{"num_hidden_layers": 8, "hidden_size": 768, "num_attention_heads": 6, "num_key_value_heads": 6, "head_dim": 128, "intermediate_size": 3072, "vocab_size": 8192, "hidden_act": "squared_relu", "norm": "layernorm", "norm_place": "pre", "norm_eps": 1e-06, "positions": "learned", "qk_norm": false, "attn_scale": 0.0884, "bias": "none", "tie_word_embeddings": true, "parallel_block": false, "init": "trunc", "init_std_qkv": 0.0218, "init_std_o": 0.00546, "init_std_up": 0.0218, "init_std_down": 0.00546, "init_out_by_depth": true, "optimizer": "muon_variant", "learning_rate": 0.00129, "lr_mult_qkv": 0.7, "lr_mult_o": 2.0, "lr_mult_up": 1.48, "lr_mult_down": 3.0, "beta1": 0.95, "lr_head": 0.00508, "max_grad_norm": 1.0, "warmup_steps": 200, "schedule": "wsd", "decay_fraction": 1.0, "decay_shape": "linear", "final_lr_fraction": 0.1, "batch_tokens": 131072, "max_seq_len": 1024, "doc_mask": true, "train_tokens": 903400000, "max_steps": 6893, "dataset": "wikipedia_en"}
Each number is 128 + 24 x the weight over its row's rms, rounded and kept within 0 to 255. Layers, rows and columns count from 0. Numbers have three digits each. The size before them is the row's rms in percent of the matrix's.

# layer 2 MLP down, 768x3072, rms 0.212, rows 100-313, columns 1792-1855
099:128147122130154138078116160140158143111130130117156132112115072161118164173090110122181113149100119131136118091114084099150145128123140163093172116098127142104142151102102123146136129124141136
098:147180108114127091177126121112134115142142098154139137111152164095113119093113101151148147101112129147127144116095135138121150145136090111127129125143119123138101113187168121141140082142179154
101:134128148081122167114169102116151147137144179152120131134128099150156111074137173119148144114161090091125127122159120090135121115109107119101091132146172103142128113096160137117144129116113120
101:096130130133089141153116154114102156134114123117114079138111138116127147146103157097139106122122131151155140193142142089137113151169164160108108146114138118113138113121189109140135128100125150
099:124161096084139124112125146113138162147109130148134152108118160157158186171163147115183104157122144093119130111132100144143104113138122127137078105110118132125094147166172143121149078195149143
099:164131122163120108113160104147127152170128112119116125117173117133121147215172127136119164102102104117098068113159160106197122124104115095148158099095162145157127108093121153142123172116137113
099:182094112138100076152097111141131110132122149133116093139132136100107129129152130166121130134105109113126104135121147116127124180163128136174117122075096126136129101145104161162138119136131102
100:128107128092181114128123136099158091096111113144148127120134081111118156127186141124091100141130129116153089101097082079152123128091157141139137130103122126113166126117124137107099149082126118
100:089176092171171123143129151116143139142127141131148105122062132077133116107152142121149178120137092129136152147118099133131140083126107133143083159133112129153110111122140184135126113157110136
101:107143123156147128110090142145112107140150159132145136102094147124128103105130127134131137134126122132106126153137150102127116113129156135152139134143141124120164143097113099095148102098145171
098:094109118133167151141130136116151123143119122086108114137149137131078175109130145140156119133088131125145111162097118112119123118155126068122124096077102102120141093128116115184123161142159137
099:105145132110128118184103147169120135147128151124110139150078113143126104149129144149083137136150128115112171112178109127143132146081100126117090086109156079125119126100133076069130126148146107
099:129146151100133136153136102151115182145149149124106143125115133144163161121102075122116168174122136111083145143169104151143083059106113114120137117171153107109136163135111110135092085091123172
100:097149169147097123130107158114144132131116129140115112090087126118107118138102125121128159133152138136128119125105083106120116110115115127099103135135150121173127166156152141107125130144149138
103:122091142109079142174127090113138155142160130142122122134102130111131116148176143129143109104096161142126120158146087089148159136111148125091099159119107133167113149168125134126159137126155145
098:110158134128125125132087118116097066137146146111089116103120138124126124133147184137131122111134129176140104113178110061158105164095137120142163138130158155135081133112135133141107163159136154
101:126119164111151112130197118158154121114139125150098109108146160115157090197199162142125144148132134040116106141133140166111150123071144114098127143125099112125132117136138126072134136141116087
098:119155136137131120116096066152074134149164117125123135132130125132144140092139137164116141097132161140135162105108123115105123085141111145141118186129137129097132126110142152163126155118123158
100:146139090089107121113096118144099146066136155096115067093093107134103159136157149109088121096140085138132096092109154108108120113077099124133159130108119112132112088188106171172098114143133126
102:165181124144131102133139141159124066147103135145152155115130105115126109147147140165092078115143106169148108126123127142117117101116128139067129107117101125147121139142162127141131149140112110
099:143171132148137134110153098113174094096115151121082131135144132154132179120109108113138115137114125124117164145147102142113139152212150115138111101126151178123114147170162089133109121131120092
097:149145151131144112128142133164157111116166138106172159131120146108106106130167130112093102158123113133116155113170145118166122152108124180124098144171130126165108090073156131116127130108145111
104:119100099133112135096078137146113154139146120126121140124075141102134091169136144082069150117153148102149107129161144114118145109113117149146172153155124140107141131098151128180115149149144135
102:118163119117147102119130136132131064140143115128142147144066144150115133136152127136154170161107114127088104111128125139140094145103102090123144141111085081094114091151126168123137082132119101
104:145150126116148122121115124135134104121142108135111135122127149096121070121094105111154114177110101139102144080128134163140143148118109129144146150086107110122120120120149176142115133124114112
100:101121140146203153093084127085144135143139103147081120125128096110077143137117128173123133088134117130135121124124126113116153090123125106140163076090122123085130116105135078156128115116139133
100:136105179137057120139128119103136116121131090118161123114142151115125148077086116137124116144096138164131148101136136149112135172138186185122123193132148153151127141137143123139137129144150121
099:096145110117135135147115099103113131129130121131152108096126125133138097111119130099092129108151141161131115106120146111131124181115146163138123156168132111145112133192091062148147130164137110
100:149102126127156131106111108119105117129149149132149143115145116123138154122109153120133089144084103164140176163111137122126143114092135152043160093148145071143127102080125127109130144134074128
098:152153142121060139101146117139171120135143130125100114136121128120155128174126092132190126161166110140142091172117095127153104112138121154142127127086095131083133130132109119150099184079113169
100:138114135140163100102116106093148123107110151144131154140112162128131097106093124060113136102088129103117181123156107108153142123135111155114115124132154134095110133088123124137099182121125121
100:118135123134170102092160137152177143126139140071150127118088155119150163180125148124133108145171158146140110162090165116144121145143100135117160163159090131142143119117120156141155104120087124
103:123139119163171152155111126111125130121130145139083129113110109147141125134169149106124139135118134169168104104115140143154116101108179124140169147108127120140107151138075143132121094121150147
102:097151125133101124147122135120163125157120117154181122115106123099119128067109098174086133143088108093075146161095145151171137130126130121136180084125151147107135109138204096113144095147136097
100:126126100111113133154159120132126155110133125140146175144106117108152114190143134118132104134114119125129131136148113164133145082127139099148104152124107118111112119103106126121141159151151136
098:135081122163112118119121121109166109121126144159112132125141152135138153127116129099123144103139105134134136117137141141143123140142101129113163116132145131127142079100097103108139114158136090
101:125115147139125145102151135080115108153134129145141110139174134127136089224149138144126123074131129128187118085099118133170083071144106161114092125124117162139106113136091108168123127089121087
099:158163109132127136097173133184149129134140134127139120132106142157140143081171124184082147145141152148157146152127130104122139170145122130121105103158147126084119128151142137136157141154140126
099:149181104148120094134143134117103123131133131091143113116119163104114097099137109122104133146108130091123113133102086141148126118144156131105138113150100094133153110113120081119117145109137152
111:095104147124130131156116107153169151170123084146137101153101115129120063116055144186122092127100144106157167135121127103126107153116152119114077148127115099130135128102111136120126147160170079
102:110114120138099185101092137118141108154114151126156154194151124116118131101167168137084135177126143095157139116125118157089133140154137135181155141114092146121119131136145145150154121143161159
099:120125127161154076123134098128136114102126161100149076138176124129123126168112109154153129142125108146151142138176157154128155105143184116109135163134087117148149165190126076126134182109162144
100:121146091116110118134153122127078125092134148168151147128144135115153097147085128174151146118113153129122081130085161115156136121164139087150135129126166167096126137151118129134106112138091154
103:163161115178136155132119110160131131139144128132125138076131153167116162160126123120126166091095144113124136163115125078121132095108125139164117143089186122162108107124122129133157128125067113
097:169130148116132165184133125142139086132124147115138131087077112123138152118104091128160152152120136132142115132154117144134108079102157133147165123136149137144123160112099123126118129142153106
098:133095081113131119153109140140099146131128140119119139118161094066114127111079146140174110081120147153120137131161137093114153196083087120141134117148136125128114150151134155146148125124156101
102:125130161135137151151166126122132174114121130077118146134157110111183110095120173132105135096087162138120162122124118105123130112090109140097119091122117116151102132129150125101144167140127130
102:128155081129199125139126112088141106106112148133148125101131140101146111131127143092075163155151112136174111132124125147146168175130108133157139110159140118125098139127088123151128089113062166
102:076143127147114092143121124101104037138110164122127118155144107137156088137115137118143126151127077121134110118164128166066150102091133122157085142096087143129096127089148133117126163132121122
098:151084166115112113137103093171085076115129121068118178133074127119135093173124113129173142171129104133143129124108150120104105187114138102113125101138134071121123144132121129182123143094146146
095:125130135112097095159124135151112157114132135112110087118155130119159121167110115146141125129141152144174119127140131116155130098157156150151139158134147122118121164137096141133105134186113132
097:124100135101146145104125125137107101100117123117145128098098139122141174108085152112112134130129152119142165063118119156054133153145132095132128144146081144160157139178126119106143144132127149
099:160066143088158141096165187180187130099122131111139099112154114088175114201120123102136151149174107123102144114141167126092137137134110152098139124134149158102125146109153137124140129136095106
101:102108159125134127114148134104116109127133154164104126115176127127091118123170128164114145115098077121096133132099130147125140117117145109157140150129126132139082148114107069123110114145111110
101:161147106106122165123124137130137140132120137120149104118099115137119139155125125124140117159136130114123141142139123140153132162150116153111130101126114101123125175140137162144141160105110161
102:146152126105120165126062127130147163090149134117093135134129132133106147158196129144142186095149129128126124146122161130130151124117154107144135085102101138156150091131113086155152121111132099
098:095190095125158165161099133120121084142134142118114133130146128165184135133099114141120160070088129111166124132148130131119138191140126124125122137103105138137127118141120133107122135123143115
100:149113153140158125078112139117179096100108161159129146107110118130124118138119096152152123124167094191111106113088130131158144113079107131138132122175106095156143181077115132132105127128169132
099:096114115112121083126137062150114176109141175192127107113142155118155164082099136129121149109150132111152129139116099096104081126143104077106136123115146098153125105108107081096143119118118147
100:150143061120135126112125107131150173156109132141146088125121113138119118155122178111127126081109137158148124112162108130127121092110126087108111136141117107137123124138187100103119144127089134
100:134172112154167125124178143167069148113135134096088138133099121140140122142124130146171115155176127159111159173124160112111102126161116169144119168108138143122139110152071176098114123118150160
100:132127117119116139124143090128137085101135096130110120111123139137143138090159126137191137168149135153209158143192122156141127176176155124154146088158124173124142147152126151143087121142148127
097:143122213140095119105129108093072139103149135141095121070147115140113157138119159114115143151151106120102128121131111179111117099144116113160077104125129147143149113107165150142140084106110110
101:153115118107143182112137154147127149105086141143101113138126126136129147162171128113113140139144150163137106118111141108127129125107092143169143063126087111120131159156144153155112084187113103
102:153118221177138164164121125148107138160130120128140115117129142151119091170129122120096122167127096136133132131084119132103125121134146056114133115111123144104123079083131140130108159124158075
101:098123076138100155164112111149109182159158115123115123131147109137132124160077126111137128124155080076110070159129094137132118093137137181113102167105133149122136133134090117130169091131144146
099:104175137130100108092164105131170104107133153120129099139115140100119120139108109112132100092120137182142085141157144125135142138164189110102091166053110079162127103121107129123139155148097166
098:149111129142114140101137141115148161119133135105152093140126116111134116119085057124136117116176097121127125164146118128074121118118168161123157151135144119112136118108124114125127134120144123
099:120115086109118152142105128134125119139113119095097159151106139134141136144123105130145125179078146128120126121131157095138137086134087147096101152172109128091105155180129155175133082099124140
097:151177139107134138107132151089114083130125123171144114169166159147142082154173154169154120140136112123137133138090138144112130112125132135134117147101144140110149129133128116136157127120106145
101:086161132148131092135163124152115106110128118095168132128112128152113124086102121101099140196117135170143144130152135138109121105088139140092126135121114111123125117129127163170124105136177132
101:151116121122115116117167122154142110106113133106120128082142135146158136070124131164122093097162125121101125104179145135126115147122109146128168101121101107148095153069128140144115128131191113
098:105124149200133111102093114118151113137160138143159144125116103131139123129124094124109150149120104115103176126179179156110092164140143131157127118135099102117111112130130138140128138151059129
098:133142107156083146120100113141083103134132146152124134098159118094148185100118132102137110162141137132157080104141090124119135124119089084121126169164149126109145129131102091109150099127133130
099:095117127125145131140162119147076105111132081126139114129129093142148155139192160143123180089093137120128116104151117098185169099140115159129139133155134099094137139112164118126113193111120160
099:178115149144104151107173105116084159131159155118151153040143099135126167134110120070104132109137123138103109127170142120106128092147136157162141118113091166110160108114117147206135153153126125
099:165094142167153151168120099134128130134128112100129140139106131109139147121135175136109086132110083144167116142118147098160135159158131145166147157134116144137131111149120125109121138149104144
102:140149106094109143173120142128094165120139121138134108133079111100144122113126083092082140150118142153091139103112107090097146114076103115151124138073128143119133133171158141177136104115120143
100:127090126149113132128155133115142120119127113136140179092098165096115147099067122143119158133125117134159133089115140087170135141127138142137142131136151132136115121144131164096140111141143154
100:109113119113124124084131109171119105152140133128091088122148098163150130137102102139128121129103087108147107118170147128090107106136185128170099102175183116142158113115141103106151140148122113
099:143091116112150119151126112136127170188109099117127095114143148160128177134125163120106092083108124115136120099122170174119153110067120113137090138125092117154187109126096143070112153184086094
101:104129135165151103095105109075133130141127119136120110140141161125100099121086157093162136116076144153137158109151148115136098134171121105101159144156116176117100138149182122139110087099153117
100:110081128146106089091145134104138139123133079121116117112122090109138110092155077121142112128127108145110164141125142124092102130132128149123129131146123109142144125109164139120121147101132114
102:119148150109108106140126151140143123122147109114108127120122087161170095027129125146090110173085091181165142099149163145095128172135131133112142117114118112154157151137125125112140150147148092
102:145137111134151143075156089130127093134132092148101128108153147108151135080168104148105085086127112158132113180193078106117165162143120117094110113114125157131111157146149092125139128125135160
102:134139122155161133072117116120141114187112151114173171154129152121125123130129129162110108091117158101142128137176171143168095131114113178116125123151076172135137145177164119116145145180143147
101:125129133103138120146138146118169109092157118094179121082129101138134128126138130093120103138127126082077107139141123150148111135141138125110137153116119098103111115124140098153129127131115116
098:162121109149151109148121168148138100088145115131087126166117135150114164084130097096104146147130131143129123152077149120099117140135129128169118146084142121089135127124142131073113097145098119
100:099168101099113096129178140120181118147110104118121142152103124182116144119118143100146126157141132104153101132082106169185131089106163129149121135165125103134151138115138126108137116142147108
097:119127109135102113125081097160116143127129130052117138081123072141105100154122110148140109080146112139139100130147112122138142105078143126114140118123129128103121139105129106123123128127172139
102:143144119105150163079087131102113133117126125133115134156150125096139121183130117160113136125115161164131089107125107097121150105149085133140141112121140118133098175107154158129101111183166135
102:113136158122098129150136144079130106133133097126141144161119133137143101168130129147152126127083137064105127101091133161124137121149124124140141164100124113122157167137141156116128111145141126
100:129104165163135093163136143117116148144110143098130133101086126098123121146152123146162121124093115138137145141146114113122127159214150110145093109107115133115077118120107127158144125125178104
100:158160125063103131159160100162113145117126137170155139123110155127129110151139097139161131084082117085132145127091122129124112114096092152102142150115103089158133118147117149126159114121124169
100:156173126156129126147118141110118160099125097116108089129141130108140153108108142120156117168132184149102123127128114138102157175139125118118110122125104124142132134164148141102156157157101137
099:159151119101140178143164119124125143152104126075124080112152151142114152096144135160130113129163125145114139098160147151147119120119114099144099167133154130150142102144163110160151108112150115
101:114165111127162098158125138132090074116116128095153099147124116136108113135143149110115178115138106157178125139141102159089106129113081172106113141143134122163124084147149096114147125153084097
102:166136133122099141095114098200123102133111115145091120127171148130168116141076109148124124126144120111109138114114078128134117140139055143120125113140108118158122126121087116141129166105146144
100:125130125155122120114147104128129126143141113082124125100109132121113111093148160142103133104144122124137141143085135130118109073147142120134140083147141129135131126052126113131104132153164124
100:111155061199131110120135101152132126127128076096100089116114107090117160146139106144131120137134104183125149095137140105128122120113156121103118131102123124127140128115172145147130155108115127
098:105102144106117151124159106114146126144133163183105135159151148146135143160140106071157139111145151136133119101132086118140121143098142124103116150101149125123118162098126123113123140122159111
103:113121142098110137132117132149144131116099127117138075114131151103130109077134168134127117120174106113125143100141172154173114106082096128166153158096111121128107097101087131126144123116138108
101:140138137140154144140149097162165111137103108126110145113072139130156092071101099155119128066122128087126101154133114123123161095145142140124117133141155131090121166184073111139129104085150136
100:109157134150111081122162154104129173142149134098135108139104145119123142090105126109145142128107147105096175110165119123172132134169109093134119110128162096096117108101107125136128100133162117
101:074143146137126104117128129154114169152149134141134164166114137108152140133123159161147112135152166140119135143132117096113145121149120136108104103102137136131111104161139150158137140128146104
099:125129112099140161081116151129099123116131153119089132115112092143114128136072121129131148106158122105113113148123115119129155146126097146103127111105119106085127136123138082115126136126166144
099:131150127116129144189143083116121124123128078120131191171088141109112103160176105082132146103125148106142154156152133127111122142167140098138139090130134089150123093117104165098143131108108120
098:080174154121092163114114118104134149142115115138141153123096111137136117097119096140100121147101093132102156121132136088154092171120107136113107126151139097150138111103128105125127144138111155
102:145128150126097110133110107109168107152114132122130148164134145136120146091148132082143130096109108101195085071149100156153128103135097098134123117140134094116138168157133121144131140129134123
097:134112083144107128170080164110090151136097125165113156146159107124107105152163131122120159108140147133071096142144169134111135141134117126110097153091170142122135125173104140176128142140169155
101:118109187120116157085131082144121177101111127129141144136125160100121154091115160090163139102140107115161159112106128110133146120136128129146119090142156143097140125111125119139114062164139143
100:144161156139125096122104151138196145076116120118112118104170114136113167106138154094105091166131118101164102121121146136093136117091073134101124109165122112145126133105144129125144135131179100
098:147136102129166152142096189140138156140138107109113183124105128109126136121134160174182176170144069085127175136080151153070129099157176110100163147101134152092112166120126117153095099141131167
102:136103139138088142135137121139148099129117104128138164073135072138117120121084126151121123136156080140097082129181152174081107125164125126109106090153114137114156104096125145114126128127156106
102:154122095083076091153071104109113116168141117102096117115133141071080128152126137139116140127104094067191100146139129150131138100110135171159067072114130141145131117086143100073126149171098142
095:112071128085108100093148122121096116114120163141150136103144122135156119092131107170151063115157111107119147148134142140146100095117127119114155134165150100097150105113143074133123091126134145
101:160141103099098156108098160115165151128149136133123149100133111104155115130154142118130120144170111110128139140109156118133126147123149160124132134157023157123152141176130099130124153124106127
098:106122107098119145115119150118171126087145109139146104122132109107117106117095119153117140178172138147122096143160108126119156138159133115106067106113114085074146164125111160161130106109142173
099:091162105131137152099125102122127144137142106130097128120143104143098131116104142130165104140127101129089150092154168168153141090122157105147135117148122148121118149156120110128145153146146156
099:135107114183115136133140129107143104114151092128091117115122134158133185108130129105141131138115145044101105155118101131169117121127139115139135075113150080147119108126119091132129117139140071
108:139110114183105198114129152125119142149117136136170176161152144150140149098179124169131138124088126072108121119149150144093151142101108128078126115143159084160144127097201127137149125133120076
101:138174158089132185143118109114124149114110149149112142131103089159147134141122143147094133135094125149127156120121143112141099093135108159105094119132117124161169107110139143131119118129183158
098:068146129106135078151145143118173128133105107112139131102117121157103090136173126095170100136083155118109150147107109171118103142137125097165141126090160158100141117175142133121110144135133149
100:141117112133119101192104140126080123116128131077085100104066127123151093106139129112107128128097142128143121109136113090125151125145133141092140130134139100140143096125141144147104139119049111
100:182112102084122151145119093127108102142136136129140130133133140131125122111153152119154102124116150142129083064147103166148115097130077122133128143159157131140141118085128171105132118096125148
097:082118112145149132094144132107125145128123128118099111149119111125113144170124102141124110129107142140117140122103091097154112071130167130135122178158126088118115110116177173127094170077099152
101:130113153127134110132134150120123125153128127163128108114153125144132159124132133104124100127105117141111113149110141127163121091151112104149115115114141102146141119120129144129112178111117130
100:123177154112151182120162164109125120148112123072162111151158136136145133153179114091096146103139127092116164115153105129127124116084124122143086128092136093139119089132141125128141117105135164
100:076130115127102133102130159137125145150143143117117125159086149155110118114107116157135106118140093161124139116106143155164117137094168129090170112097140136128114148118133139137126115101091142
100:152150152121099149114136102110159139172118123126084150094141150152141142152093131102132124114138072165152133171163102100111098147125133145124147131151131134149138092156170134155138157137084175
099:141127106115098095085113139148129118129146150144105105112135114136126139174134118156080113140148133114114133125119116144110146164129121139161147122126102118102145124103143157095141117169107168
099:106114210105095130092155125115098143090129132101102166104183144110183165118133132138135113143131098153105127131119140109156144128165156111107083142080159158078120118151133143146118127156131131
100:116101131169144133145130080140116131152112130164124104139107137102157153150122084175158129148144119140155124135123149164126135123167135110117086119144132128129159122120143117113123120110120145
100:160161131148133156100132136131145126126134124154116112084140107115116171094148174160092121135160113169125125110161139092111133172139157132176124143130118131108138110140144110136118138133142088
098:151086134154164160122140142171112128144127149130112124115141123143109135127104136183123124144135147118100111144117121158110132119115144147125103104137082106088127113118117141164093134122135074
101:131130127097148123137138137112102157164150124166142141141144110130149139148133140123153098163101153174110119063067133134140125130146133126144114158141122096100151167113101133124124119098153083
099:146179125154141166122126121125145056162123147133156154081128129110112123136145178133158108099125109085123137122148142154143122121119111151085116141152121143150132157162108118123131105168192096
100:133165162124148124112134121111116135137138120141121121140096108180155140143189136149125101120124114139178121147126123126109142150120123126134098143156151110108143103149125118063134089130123079
097:137095111178151135148151101094126092105106096099150095146113156181111130102171128152140136092159161123146133143073175126160124150131104142113148147109145107142120160135138148110146128134161129
100:140148163184137093116115142160158093143114123147118137130171140136093131169106105098121145130114119114109121133140094147122080092131173155088161132181138116099124106115146124101112146117150096
104:154097118136124110097136131144112132098137133104128136116098148068087145103095082112115131138121124097150146116149160131145131126121099117119104126106107110134114112136129136104110118140104107
100:105139104122101158130153156131095137133111130109161138127074156124075164103143163130075127135109132123164112109175177141124125134142100127129100140126162136103146102122151114086118174117148124
101:096139137180143125140115159137145080112126146136152112117132114130151104151147125114128161143130124159133099118095126138137134138145161127148121191122129139123161108101177131173133080162157100
100:141138152142113140099165120145096178111110085143106086152130095152092126064136136120131103139128126130129078153119136134174104125155141087131096113149111151113157109147150131093079140093130113
099:173123096169145141147118098107127109123125129131140122101126131118106123077153148091097127127174102128090135120145080120114135096138134114154104121147129129142096101119113132149130116151138125
100:135161117108120124131100120151124115125103116136127165086140134139118084162131138076116136132118111141070165137143141132134119116110131150090139144148112098106118129185135154139109143141104146
098:160117110140155120125093105113124107143122125136136105119139111110133109079133095141149140091110139129118126160111135117138136090110105107140127138097100119151141112126119144106118152146090097
099:146160116150151103130161155072147132126149139123128102125131138103093124095097149122116130109150118127143135128136120172131137160165119151108132151164102118110114084123157114113081115123105107
098:139098134152135127146146168114165113098106093138109110118122132135123106141171128180142167138132124153181128103109136136139112097113121106166120098116144129130118127104167080162119116107131162
098:126128174178130122144176148123133167115145118111134131101125141112140135083051103162155164116142113111075113088133144174055157100136088138160095128136108147089111129120121116131106144116143061
101:093120136159102188123099133127153132082146128120136142161075144089095126090111090137079151111114140099155172104123142152153141092100084096145117148122152119120189110123111163174115166126164141
100:058120159119104119127131130128126134131150144146121110128129166141127163122164108129117103135144139135134105164171179137092123151099128117102138123137133141149167178154143150112117114101141145
101:133118144126144108167139110122137160102121105151094124119127107136108157155103122121122122101124138118097159125150128154151147159127118121121111131156106119167126148139098059095118121149092134
099:138096104127102126196125083135116125150137161131167141175124128115106133097183135106165127131113134140119106118115135115063138102173141110126103128100131122124114118164180093099149117129122110
098:121141132158130103139125135110140156150119146134118128101133140096135137167112119150121137108117129155134142137132102074097136115150151125157112087145092141146127123083162210111120135125182120
098:094125181148128138136120113129074137108155170147108104163155144156104152099138102163130116156065104140133108148117135100137129178166124109122114162132157100163153151171143155102124128103128078
099:133113155148133132079135121149108142120130128119105109146156127141126104163142105089132124109172148096167120112102126109068179129137149147100132140084134106094133122122135141147123089170108090
098:100111141130090152111146172122112135106139146137152146115168120162138138128144122087159163135125098103117094168100141142164155156136156129117148158135147126151156154109118130124128125114125127
101:136120134143144142130134161133142148110113113133132123115152156126099158156143112119195136133108144133117128176149143149146120098132127148165137162143095146199138137122137133134110139130064143
099:116177125152135145117172089084103134155120125085106123135085135153124125148111110162173124071138139117110122145140097117143130130152058094138120131177118130126120135152113149144138123162142103
101:127090103123105157154134149097100146118143120122057045136108142110130119154070106134096158135174101101125119153059096161120135080131105128119170113102052107130154111128110112117107140084158157
103:128126099144163165115170120134129142126117166120090126149154102120171138153135125125147108100131131091110141123157108117075134130131148126143141113111107092119115130171112113137131096167135117
099:109164107150108168128161127123101114129139081135134148145115121135135099071176127133116125123116135151095144173144146114151136104177097128091175118112161140143113123126148124141129155170148155
098:097129094159147085138123115105150153120127124162186130110118109155153141160135151124140094179121132114152152123115142126121112174109116127177118135165173123137133162146140105085133141096140136
099:109062125105128134144148120106132138182137139095116118174111123126100111149164135121110135129136113168095106135081091151105146145109136132158139178085134126134155156101168141109120105175140124
101:125161088174157123108150112127136104148103121161111114133098134150135063148104134100111137119149123054112133135076138122154102164103119162158144126084109132143131109096126122110107125116102129
099:127105054088113115119120139123087153132126098167147202116119145089158128106167110144124145085104139094087158118087119109121139128126150122101102100089105110119120165091152133072145102123107092
099:115139157100142135122153142082142110142144141165161157137150131128121153147099134116140125128131176136163135149134122137113113126143158037137076093124133124150142138056107154136173112104146174
101:143124121120147106117141119110128128143134162092124142140146143129141132123131131094144104194151140135052129133115128110111121134160141151096117147124130106143135128107133108115123129168141195
101:126157112111153182142130100131108096121148110158117116108130093113094143126124137096143149106153082124167107129120148150113137123116097105083139144113119131137127121124129124104120129145149133
100:139104155133097151131099124132163090098140129122142092133166103150135162136149109104114149181131111112145095137136131155180108080118092082126088119130117149161113091130127130121122172136168139
100:135163151062122122143123119160130135129130135128123172109084104092159119168126106144146115120122119180119136137128141143138133149154126132102122107133125118139184142128122155125113140130126104
102:131088120176101153187083114121109109127122119131124127170138096133122098133182141170106117161109111181162173130122126127169139121130135131092076148098109101154115108129127125143162154118121175
099:136147144154130084131158123139127161143111154164130120126116136123109152125079125201131168069062149166168088112094123123107143190099103111091147091104160113115110162106129121100152119138144099
100:182126078134175101188135130132142145163110120145121180103137099163111101207096090140159119137147151193105154128039139128153118124111154147110091160132126121128104131134155123076095135133145136
096:094068139123148165120152118092113137120137137116141103132140098129135142082107127133104123133095142143141137092096136114158134142121115132150124092099121123111135110118108129113118130116154112
099:120142118166135176111153151108114098132125130165135090121144110144106136134130122146084100135126108158162108139146165158086117084141143175122149118065136128144143093088126118164122099124110117
098:085116117095152104105099136139150106133112135125130136083174086104133142154125134128088123139144134137135118122144113107126120091117137092125185125141140082135105121100109150092132148144102082
101:086141093142167149154135157161116102125105144102135120093092147117113106141168135135125090121114101134108129089106163097056102147123120149146158136096159124128117124127097131160122135189130137
096:136083089123130135122134132109104121138134122050098086164131105107107129132124169124133104104092138125109124099109137127115147117112124101162155071134137176120100128154136129127126088140116085
100:104197128130126090141148137129143129150157114157114182128138149164104116138106124123157113168101144140147146151154125123117148085087087095120091132133133099137135166121085163138111070165107103
102:099122117158153160096144135122148134114137167146125093135146124078107161073143088128098134143109133120066133082131164099112140134096117122137127156156131123163132138111153082096144119136101128
100:157150131138131103134135159172140169121157115197140114134124125111129118117104119114080124125117120116086111124146168154095157118162134150136129104149139103127149116106163115117141146103128109
097:125101119097131120142086126085117115138122111134088138078112176089116126085137095145139153141134122108142105125150109110118107104105143145122165174186137121111138132096119124114118163091141176
103:100117101113104139165170142136110105115142133168116110165140098110142113152143089155134114133111084091107157155142105131138111128126142160108171144112166150120117105133100125154084137129123165
102:119158116114134134107152152127145137144118141072120146127089143107137081138144109131118134114171115134121102160123104147122108134121110164169138116148110072125150120073103163102132147180136178
096:095082093125106072148119099082118096098114126131176131125139136140146107091098138135133127149203166138087168138146100132134120115102143122106148176144114133139147090137112107132108136144181118
101:121147104182153111172138105133124145128141147135163118111111082091120091141110146138113118152153154154118144152150120129119139154100157115152154142133122116111137142154121075151159148092117102
098:107163071119155145147105121164138157078115135155137149100129112125106136146127154096171113171125093146091123125122159105139130159111148101137127094135112138121128112194123119143139112158140151
101:074126090118110106086130108151112160110113128130139145140158132149128141110122134133107106118193118128086168094182111105149130164155112111141131120095142118123133125106159129147120130100086147
099:114156172111108133130106142153161149104150138122086139161162090093152164132090101067169100115110091132187120121176105136166111147137108127129136171125155145100117146095125144156141112135142119
099:140118104178150161109125108102145080177109119174113155143148147118150118137134098152118134147145100119111156138053122148132163133117144129170135129113092111129114129143123132110132155132151147
103:103154181114112093126152116180145129129128120099130131151142092145123102163119149116103167092140157139109128134127150141167121156098104124138178126135146106124111094109154133114132179099151102
098:124220133098122135119138110076096115119121135107161112112085135105132106151146114065164094117125148130182108125116113121127128132168135116113105131168168123118152148126102134130093137095073187
099:073106128137078111073151143121146124107139115069114102122122137118140105136118159123110121132137162090138174136166145113149104121112098130160128133122107123110167157119158125130143124114146085
099:133152143123126127153151118147135096133123123123148091122133131192118110159112133084111135138157098144163114135102143146130114150086148128111113096109151113144155137135090117139135137138125103
100:102113116159124163155127166164098139082122144123168174108084142110118071143145114104163110162117105136153101114153131097172131112162129167142144150153119135140139114129127107087156167118195126
099:127127128116064132144217106121161157144136114096136107138112116136172115119147117121117116124157131138174155097080135145118134095089155145136128105123125122132148098189102102128129140137183110
102:105105140143157153171077194100153145130105125123126109157124149126140131104164121099096168096123141129139107143128171137148112143131132172162112139126111135151122117161151126110145127133125107
101:113148121073121122119117127111124131094131120158169103160118149124125135154108135139127149099110150132118115079077105071119142160150125152116190154127138103112123110109129141106127129110115170
099:099175083147092101121144091099111128127135100133132181084124114158132093125153121112112100140152103108136075092189127110110116151111095130122112160109118143124108120089115087117136081090144111
095:106158089105137106094153134146102140106134105136162134084096118152105116118150141126133147094131124131175148146134157089110120174112155195162140056131123151161118115124124119091123177135123148
097:117110143078120090121141161183111136127135174161128118120100178140138105120157128100101129143147154119088158142067133118137142111124105121097152173144185111148108147119146083082118188130150123
100:100105114183092066134116127126120147166147166155131105099114152125127169113148103104127153134117148154125133132120135120141131142124120105116133133118114147094134126125118131146116135141124067
098:124127129112102140138114147118125140161131095129126123141120135107131141169100118136085144075099140060153124087153140144150109076116118113159138124142099104143174140076109119121157165141126115
098:159142098145118136159136133133142097131123098133146134093124101117125188113095064076124146084107157100143103146118124076100146135096119143121128093113140106155114117126169104158145163131120149
100:144125141110109150133135177145152150120137119119164113138142119146115123118157106156152145141135136119123133152118147127092126171130111116140148159124142112104121130100125118126133162158114147
099:148147092099134109161108140133087191110127166121114109088135111083156146097152082145132119144143166151180131140140123178171129168086159113166140178080122125133165159164128119120124128107194158
101:140100132087129144097166145155126148125126127133133121157128143075116128140140158153108149078107153127104153125113135087123133127146126125111078159169117144127124120171124055097116104145160149
101:158166132154132107121128140120145089061105147096127145137089097112114132108130130108109080172139109110099094148124121109151141116134102127100142181145133116110179134090114134123121145090151135
100:151108142150137149121100065109105196137134145135155128123177110129069109130107095138103123162132105170145139089157132144100103192092126135138141149154127151131122158169121157139108102115137088
101:108111086126072141141119117133105103129123159170129143099138119119139133171138105145140151134118129113135146131089135153130132101133067125112102144164156154156159128111103131112121114130073086
100:169116177139153146102153162097142132153111124147108094136123153113148108132124115155153085167138152117152120141112145119151123151096131077151166165156090083147134127112110105129126162111085112
103:124084147129082167136115147094160129101109135073132126110111127129157130121106120123173116098102111101106117122103136153130128127119094103100150165146128131110139141080119116165139151145111120